Weights of a small GPT-style language model, trained from scratch on English Wikipedia: width 64, 1.72M parameters.
Each number is 128 + 24 x the weight over the matrix's rms, rounded and kept within 0 to 255. Layers, rows and columns count from 0. Numbers have three digits each.

# v: layer 6 attention value, 64x64, rms 0.264, rows 43-63, columns 0-63
# o: layer 6 attention output (transposed), 64x64, rms 0.235, rows 43-63, columns 0-63
# up: layer 6 MLP up, 256x64, rms 0.217, rows 0-25, columns 0-63
# down: layer 6 MLP down (transposed), 256x64, rms 0.189, rows 0-24, columns 0-63
v43:113043130127139141109173128088063119108100118112110136158077033105095087117119100120075166093146176103120104040107137124159132046095114170189157152166137053129160193185139091068124118103089146
o43:151127119136078131176124141169184094110143113154126131123145180147139112168128147162190115148116114143107146211133099130112156179168126039017106086150098199111085115163153155140148164174144177
v44:125103147110123082167139124130106160154123157150144120173108089159093157118113141152128138152113124125151136088129073118105100130151126137126147142136145136123127120091134098122144185125154107
o44:144133108149167137133136130147163111095145123126109146088090181110157099126146157139144119128163163134148124163104155148172126147128143132140149118096127125112116131120140138149120086100114167
v45:073106145116173146125103117083145136101115130096111106191147120139143115129160106095143124108133142076111127136071121144149089135154137103160103111141131130117099167119163144132121129122107116
o45:145166147128096095123158118149135113165154122120112151087085127096101109104100137140120098142105132165130136114126155131089122172140128129067213131100123116092148066121104140114125144142134127
v46:126090129090136129130115123139134100095124103137137130128159109190126141167130129118115125154163133126094128136084115140138120144126137140135116138135105145132147161104142157150149120153133140
o46:106142160163108072130141139133116174148159086123142162140152137138100139119155152128137087117097143121156137132136120107164120142156140107131166153109153097103093097145135149137133124086138112
v47:135133165117133120131120087164111107132176117137113162122159144136154167100124118124119105132090141084132133145144148091126128104134152115116105109151156131142141126156137114146140136114098130
o47:117139128153134092146112158091126175141086096152118109133113121123119140113111111131090143121158108164121121133077133151134152134141115149148097161163101157135096105116135115091118135158151130
v48:111124146176162104166130151135111144212139132112123106143161141133140121120125117115132126152150113072134114151087098195164134116182142129138108134149134147146143124121146112137147130141113129
o48:152143125056122135108149102113126113093127140178155191111072125111113139122149102133113140120161144168102128155123170079094146144091147120127147114117182125119074109151082190118145117132136127
v49:107092142163118126142129132100146135141121134131122158128139131154174130115128106094160173091096116101104116154105099135105127117149140097146074097113145112123096122128152141150110108111128138
o49:126173128077125085127114114138099135097135145125116095166113109096102131117101135100121088155153136115129122103099170093123132132129139144118144147098115135123139125111084140102135163141135108
v50:130134112137100166082153133150155128111169096116063155119112167127139117123107122116083089103170164157127175121169184200119104120126105127134107130148163123089145143153138129166123113117124139
o50:114131149126158103116086100106084099143055137131190131160157095124134143128123106122133143186091087118148116152089086108130174120127103113128157143152089142159129107172097126072103165162130152
v51:099170145098140132177116144144082160122115156087152086131137141119139103119122104132114163121124125147132089109128167141095158126176155179151114124161097099144106153163129135102102099131141127
o51:168122148156130112097200127110153106115165132153107128104115108113140172155181134107133086121117091133100144137125102136129116107106114075104107129086154164098111118065059113133121123194115131
v52:131111136178097122134170096094149165083123117085147157155119088109122100117148149107127133088108107138137142131141128112164120106118151117129145159140137107134132114147134129118095096119127143
o52:136151123091151147138075131145122119131145121135126099110129167133126127190105098116153139177119140127072155115091134168112117124141122100123137154116119164127153137163152137138160161154125119
v53:132095143198163121119160100124133121127135091143074145143131123065129093174112139131123081143138152099100128165130134130118129120130111132131108076137104142114109150099121073124126159176109079
o53:155140093106127154130121139171097157135079137126172134126137102158167174108116091162151142134111117130105085119155154148153129129113127088132145113139096089124098085166117163116165165131116158
v54:081126135155137149157084144085138155136085152126114142143107102126135101167120086112159176121127112159094109133135117122155136108103145114115116144128121107113088143111157151139082120141150113
o54:119156113101104112161182141178135082113179120121149102134144151140118134110157119085128097133140146116169136077112162129114114139137141148104157102083112121115161110129131145134165169164102136
v55:122107156103158127126107108146118131124149072126162127105164095129144129140117093128074152108152153115100160120175135159154100116085133120145090124164132101154122139188123162138113163123118152
o55:094118094161094107154118162098144137101079130171107149135131148109104149126115135144126128146085102155104131161083160100141171139129152126126122151137119179134105114120112120093110135122146107
v56:093094137066135141099093103135162064088105129132142116119163118099096154158102155122119153080177131154092162113134169159123112140072138151119121121166109142092150183124092148147117104145141145
o56:110121130150109126131153147119139179171146144151102136129141147157120100120184106155133122173080120108144127126153075104151149098193110111146172174106133101158121074169139120081095141109083140
v57:123126148191134138144118157147126142142139183084130149190155095151157120122143127128153094133100118113131181109098077180092097144151124152117146152175121105124101075101090150128135091083153151
o57:129139160090151151116172096117072107147097106133103134079085179051055097131126141134097141131157121140133133105121156114163141167110135124140157052099146141117112156146125088124163129154140152
v58:155134184077143108158078148139092134125160121169125132110088129099134112154131097116126159115108121143153152141176108138128133132128147146119130121105136125108121118143160120135120142150122114
o58:117137097211140105134187135129144126123125168136151112150151157162139142134082134140121106127133116110146116153058132097144158134135126123149091150161122144128130118113115127138180108095122156
v59:149154114070124136156091174138115095131121100144124079129133120115112152144163122151101116113140116149132138103174157143122144161139111090152146175105111124123132142147103100156131127101133126
o59:125096146191128141112164122136133163124128136139152141102159136125124114131087178132127104127128131145149170161130074116121132132111138154131126111163132127156168128116121145130113108173157117
v60:153208118109128125162087153137150172101136174079113110131136089149136133128152120156119094110146111118130130160153128118133139167136126129108145189190091117142101127125124145117121133094163141
o60:121096163116102135117187116123129125156129103156127132123148153117125138133157129125138143090117127168133168064089128139131099112097149158156113084078133150143152137148110107149103106164165109
v61:114157114121161126118123113084060162142120112105120102188141138136098141118138125100116140135131125116121112120141112110129148124062136109126116107116132110107165147149124126125153149081107113
o61:157083118124077149143120139128198074122110140148102180056081124129143129105118125133141138122138156167134119145119156140098128155137164147133148144120121105167112112083158100102105112148153121
v62:160114160130153125119134091164115087124103097119115153170137127111174177143112152162147125134127146115111109080099108120111172148103047128161194140078135120119141100124111117123110196147095134
o62:095093084142138149110135157107120149144121151127151098122131173121142082084131154112133137130142099170175092184197125145131100124126173100135108112147120110136141174108176118119182112146096137
v63:119135136106099140156091164183132133095119144174164173116113113180154182114150140123153138106126143135107119105145145097154144104119129137129116146109122084141098146141073163132125115064158119
o63:113099130165203067175141116096132153164150119136071121151155141063095098151126112106147109154099110154131145119137115150140133163160127174118108088144111171135130123089174104088096148141161143
up0:161145142144195173113119113135114186143143132129138103147164138179154130158145108128130162146143143130173138066106111164135175136134140174144130091138141181145132126130120131110108105127135145
down0:157164146114098111072139102175159119162152178148145157141143121138108152188104161113094165163106103109148159140090152112091147128134109137143155101115119122154172139127094087145087096114180123
up1:126116136176131121169168125140104168164133090096118133121131109130140109101129167116098134109118135084131101134109108128111119150108128135088138157167146144132157090112124084137113142133127135
down1:103122155143103075154137115104144090138142140114129120133141113084121123131162125117145119100117123099113130118121116150125114122108146138101132148150120126148149134145108113133146119166131129
up2:109133112170133148147132120083137111095108126121141171089133082165103106132101124138101152107140171121116134102111133099136125136101110129140139151119133133117094105130068105153142145133141130
down2:119098132110127121167117165095126138123144150115139117150156149105160105143113148118175141088088119122153108088159123124149094160138167120109123147086126132128092129069093103120120104152115102
up3:105102144104099143141172121127109170152128130172156133157131113127123091108107130156152138115131121140147123121131083138118148111168142127130111126134119088160123097147108131104169109144139109
down3:140138103159134111090134127098108149159136128132093139120156154119135153118135109137125137136117149144139118114148165105135099114116136129158114123089124125141142151154141107106139137145121127
up4:115151148129136126108105122114156104090169096116101098123129177144129106145146120085127117133147140151132151111147144158148168138139142139153128100094130113124122155153154096170104127113096105
down4:116174145118117131157158132181104132106134104129141140139136130122148121107125182109119142138122120102119149143111146127149175141138123115131166147103126100099103119113136128114198115090170145
up5:126147069147156162159141120097095128142127133113121107126161123185078114108135125135141129172077139104130097122096122087123150086115166138125164118083128154170161105147133077060161111135100090
down5:144142106099169133133133124114174129125155103140093140083109113124107189159117153141131100121141130161123126146065160075100141128119145136119112164116115091124149140120127116091146054169147129
up6:169162130103139133097112107166121157129127106110099131096122162136167077153095120097131165160158178150137148129143185115052109153097111129110112149122121124164103126169135160114129139165133136
down6:172123111154138145136115117101103125157115142090141130141137141161141132144179109136164097122124136103114155130132117148101104128089116140158136116108136148115126092111148119122148175114147169
up7:125116126135100116120160136138147149108125158146151116075123117093150114149120117095115135112119130141116128139117113122110139127099145136111100122124142133145114150111150082116129124114104121
down7:138127140139094079111124127117118142144142140143134146137122119131136121154125163137129101122105142142116136138162112105164137120132117129148138128097140111103107096124136150127139094094125116
up8:097181099133097178188105126130146140118163138101092125141162159193148127105122113146127106116133138108119124162116166098123116087171140137113123130163130124132119145151168134152154124121137105
down8:096128119091165118127125115142121143125119129181124153112133155100142110167130163132118143135132108136107126130153131143138220127108133133098102162146112142144149155094082168087118105181100131
up9:156140109140123157088083148128155117124142114113093126122143092136143183169172122100105085094141102179157128098130137166139096133084132114131138171154131137126106159105130157176113119123136155
down9:136188095134058146109151098159135151132101140089128092100146163113106161154115148132105135112153125149100074099197101099145137145125146132158137098125122115150151114118142080071166135152130113
up10:149170122154125144127108151146125131078149112106123107087117140112146136145086144076111146133150120162121141129170134126076118140091114118097101112154116169081126159115104144149122139150125121
down10:158117139107138109132136125128133091119118157119142170147134115113095151125127125115146131116156149139108126094100145110130126153133119137110162138121130151125132129125133120152098139067161140
up11:131142131136127125120120136127127107115152146137089154115110135139133142165118136152119114134083138124115126148128125120126144120094146136146148080170136140104147134163142121148150153114159112
down11:155148135070120101134104132115102170120163078108158138125126144095113122136111101147134137138158136141138157103124138167115111151156111133137117139116136149161116110104118158113151138139134114
up12:137113154155143090146148077086151139164146129108143137106153119173149109141115133147151124113160149095139138095142093118130135132110138138134175113133092177116116117103132108139104167127126129
down12:133129110153113094135102142079161108129151093143125144163120106133115134139146148126152153167087141140109138143116129143089149106101125153122114140096118084117112140121130143143111109134148111
up13:114089086167099095125101163127123134091095150124128120134156152159134205081101144126154106136156118111101115115107190160159134133147128144133155164140073096157129122135137138146109102108126130
down13:122122135092112189143169128150123107099105163131110140103090155112095116123117124155090109090179139105107174141169134129100104119057149130095128112141127138123157106131127061123123163159061071
up14:104127147140168130083146172104120113157115117143099125101122151104148151165165133147128138125130134155110123156096099139147132130128146097116124107141116119088115156154089113135135127154113182
down14:148138097155109101132180149079170096155126166096171132163134095131142131116149118163114123147121111163144140075119115159111102081113119134136130124145102146143094135073157093125148162135090168
up15:094157110134131148149142128133151131131117147152119117122111125139123137138161118153127122131118104118154114155091107138165140129113136114127119149136120134129133129119111124115088129129127102
down15:142118120140125134110122139086132159078136095121120113119132121104142090142094122137153111092132119161118139128126128151127145117117111124126131127132099134143118123103175111138164133116107106
up16:147107141148136188151118151115132147136126115129116107090117178164161095131136127119119143105130127175114113149168122144114133134099108124120061121179130183136122153134131139120094117144137134
down16:144096118135125152130098148120131143127142135138128112121108181136156104136096137111145130131115158131089109184082147103145124172112122111102094122127149143121131144163157115118112156116139170
up17:159102127120114148181137118146144132121133123139110148081122167128099146101139123119148135148127129094101145137106102120096104160135141110092158148151110157143104088112108084074124134146126122
down17:104167156149123128118104130119133136133122145115157153122142100135122087121160087131140122137147156129159129174113142151095122154093169117081113135162111128130118135167139163117149118128122130
up18:135133081114155131127137132164148159125150097144112138103158138118107160145140123135123137112137099142107140103142110116175092131140163112151104132123109133143110116160161093166127145117066144
down18:142127123112103118128112129128141091125134119125127115132116131121115103117132103139154109159137119169115126120136143094139133145088165143156081118111118135097088071139143118174158150084116132
up19:115152126122123078117127105132123089080143155111118110098115095114134131127123112084096130121161142087125146066122174132149163153137107143096169124104169129144153091116111121129135117119094117
down19:118131108192124135139132115135101136163153124084130120080124134139160113141144102116148145142094139127119104128134091121144135158133132070121129065180122134127116140153164122117152152129162141
up20:116165139061143094134101103136097153097117114161147057140164180105121128159166105117168170142117077161084147068178145195173111119157125131123090129101093138171124128125119144090134149103098168
down20:109141101086102149137117147137113111148143096103103147131142119152119122073143120119126153181110112127110093132148107091135113128122120110132120136108157118130108118123170120160178196111166157
up21:132122118094172121103099114071116132104103145143080138121109131117117102075144131106155148137145114167111160128103111122154120066088103169121156100108127114097141152174137124146116175155089103
down21:101152147119098149129139132166175126114144108146101132116132153137089123137151135130115118143106106074153106116174111152138139168170138150123084100118122178111128124097143121152044117107143130
up22:105126135134101068130108123099118114104161141142117113103115110169167131143083146110196148128098119117136112095130121128130134122151164109133119145085120107144157152119131139092151130117106117
down22:107133129125117108091151163148135156137109136142153126135144127149125160132151151198158143130105105124053112098149132157140130114125114137141129156143115107099136094138160124117170100134099118
up23:132121125106172098148081148115138097132146107143139094127119147124166153120156138160146101142097126104129113104105110095113106108178092115183192135127127103166073068146128132121122163133139118
down23:077098104099126126066155093094227123109126138151116114149131127111110135132116115135132087069119115131150138123086148115127121149144156151129115131132116101136131143111127138160111110166150135
up24:166119109156143101127130134192144130109132102101127093106133176143170170119100138105133117152143103139171142116111135169135149150143111160147105119127097149146178077134094178105121156144147159
down24:130075121082100133118154126122137124077128149131111102112126105079092113144111116107140107084159138120114148127126132126128143128111117158108145126119136149145141158123143067105145118115116084
up25:108134098137156076130116125096135114159122163164137154115174101169140101098155142137150135150096117095123088089111130090121170146140151148140127110134072138148097110085094188139112085104159132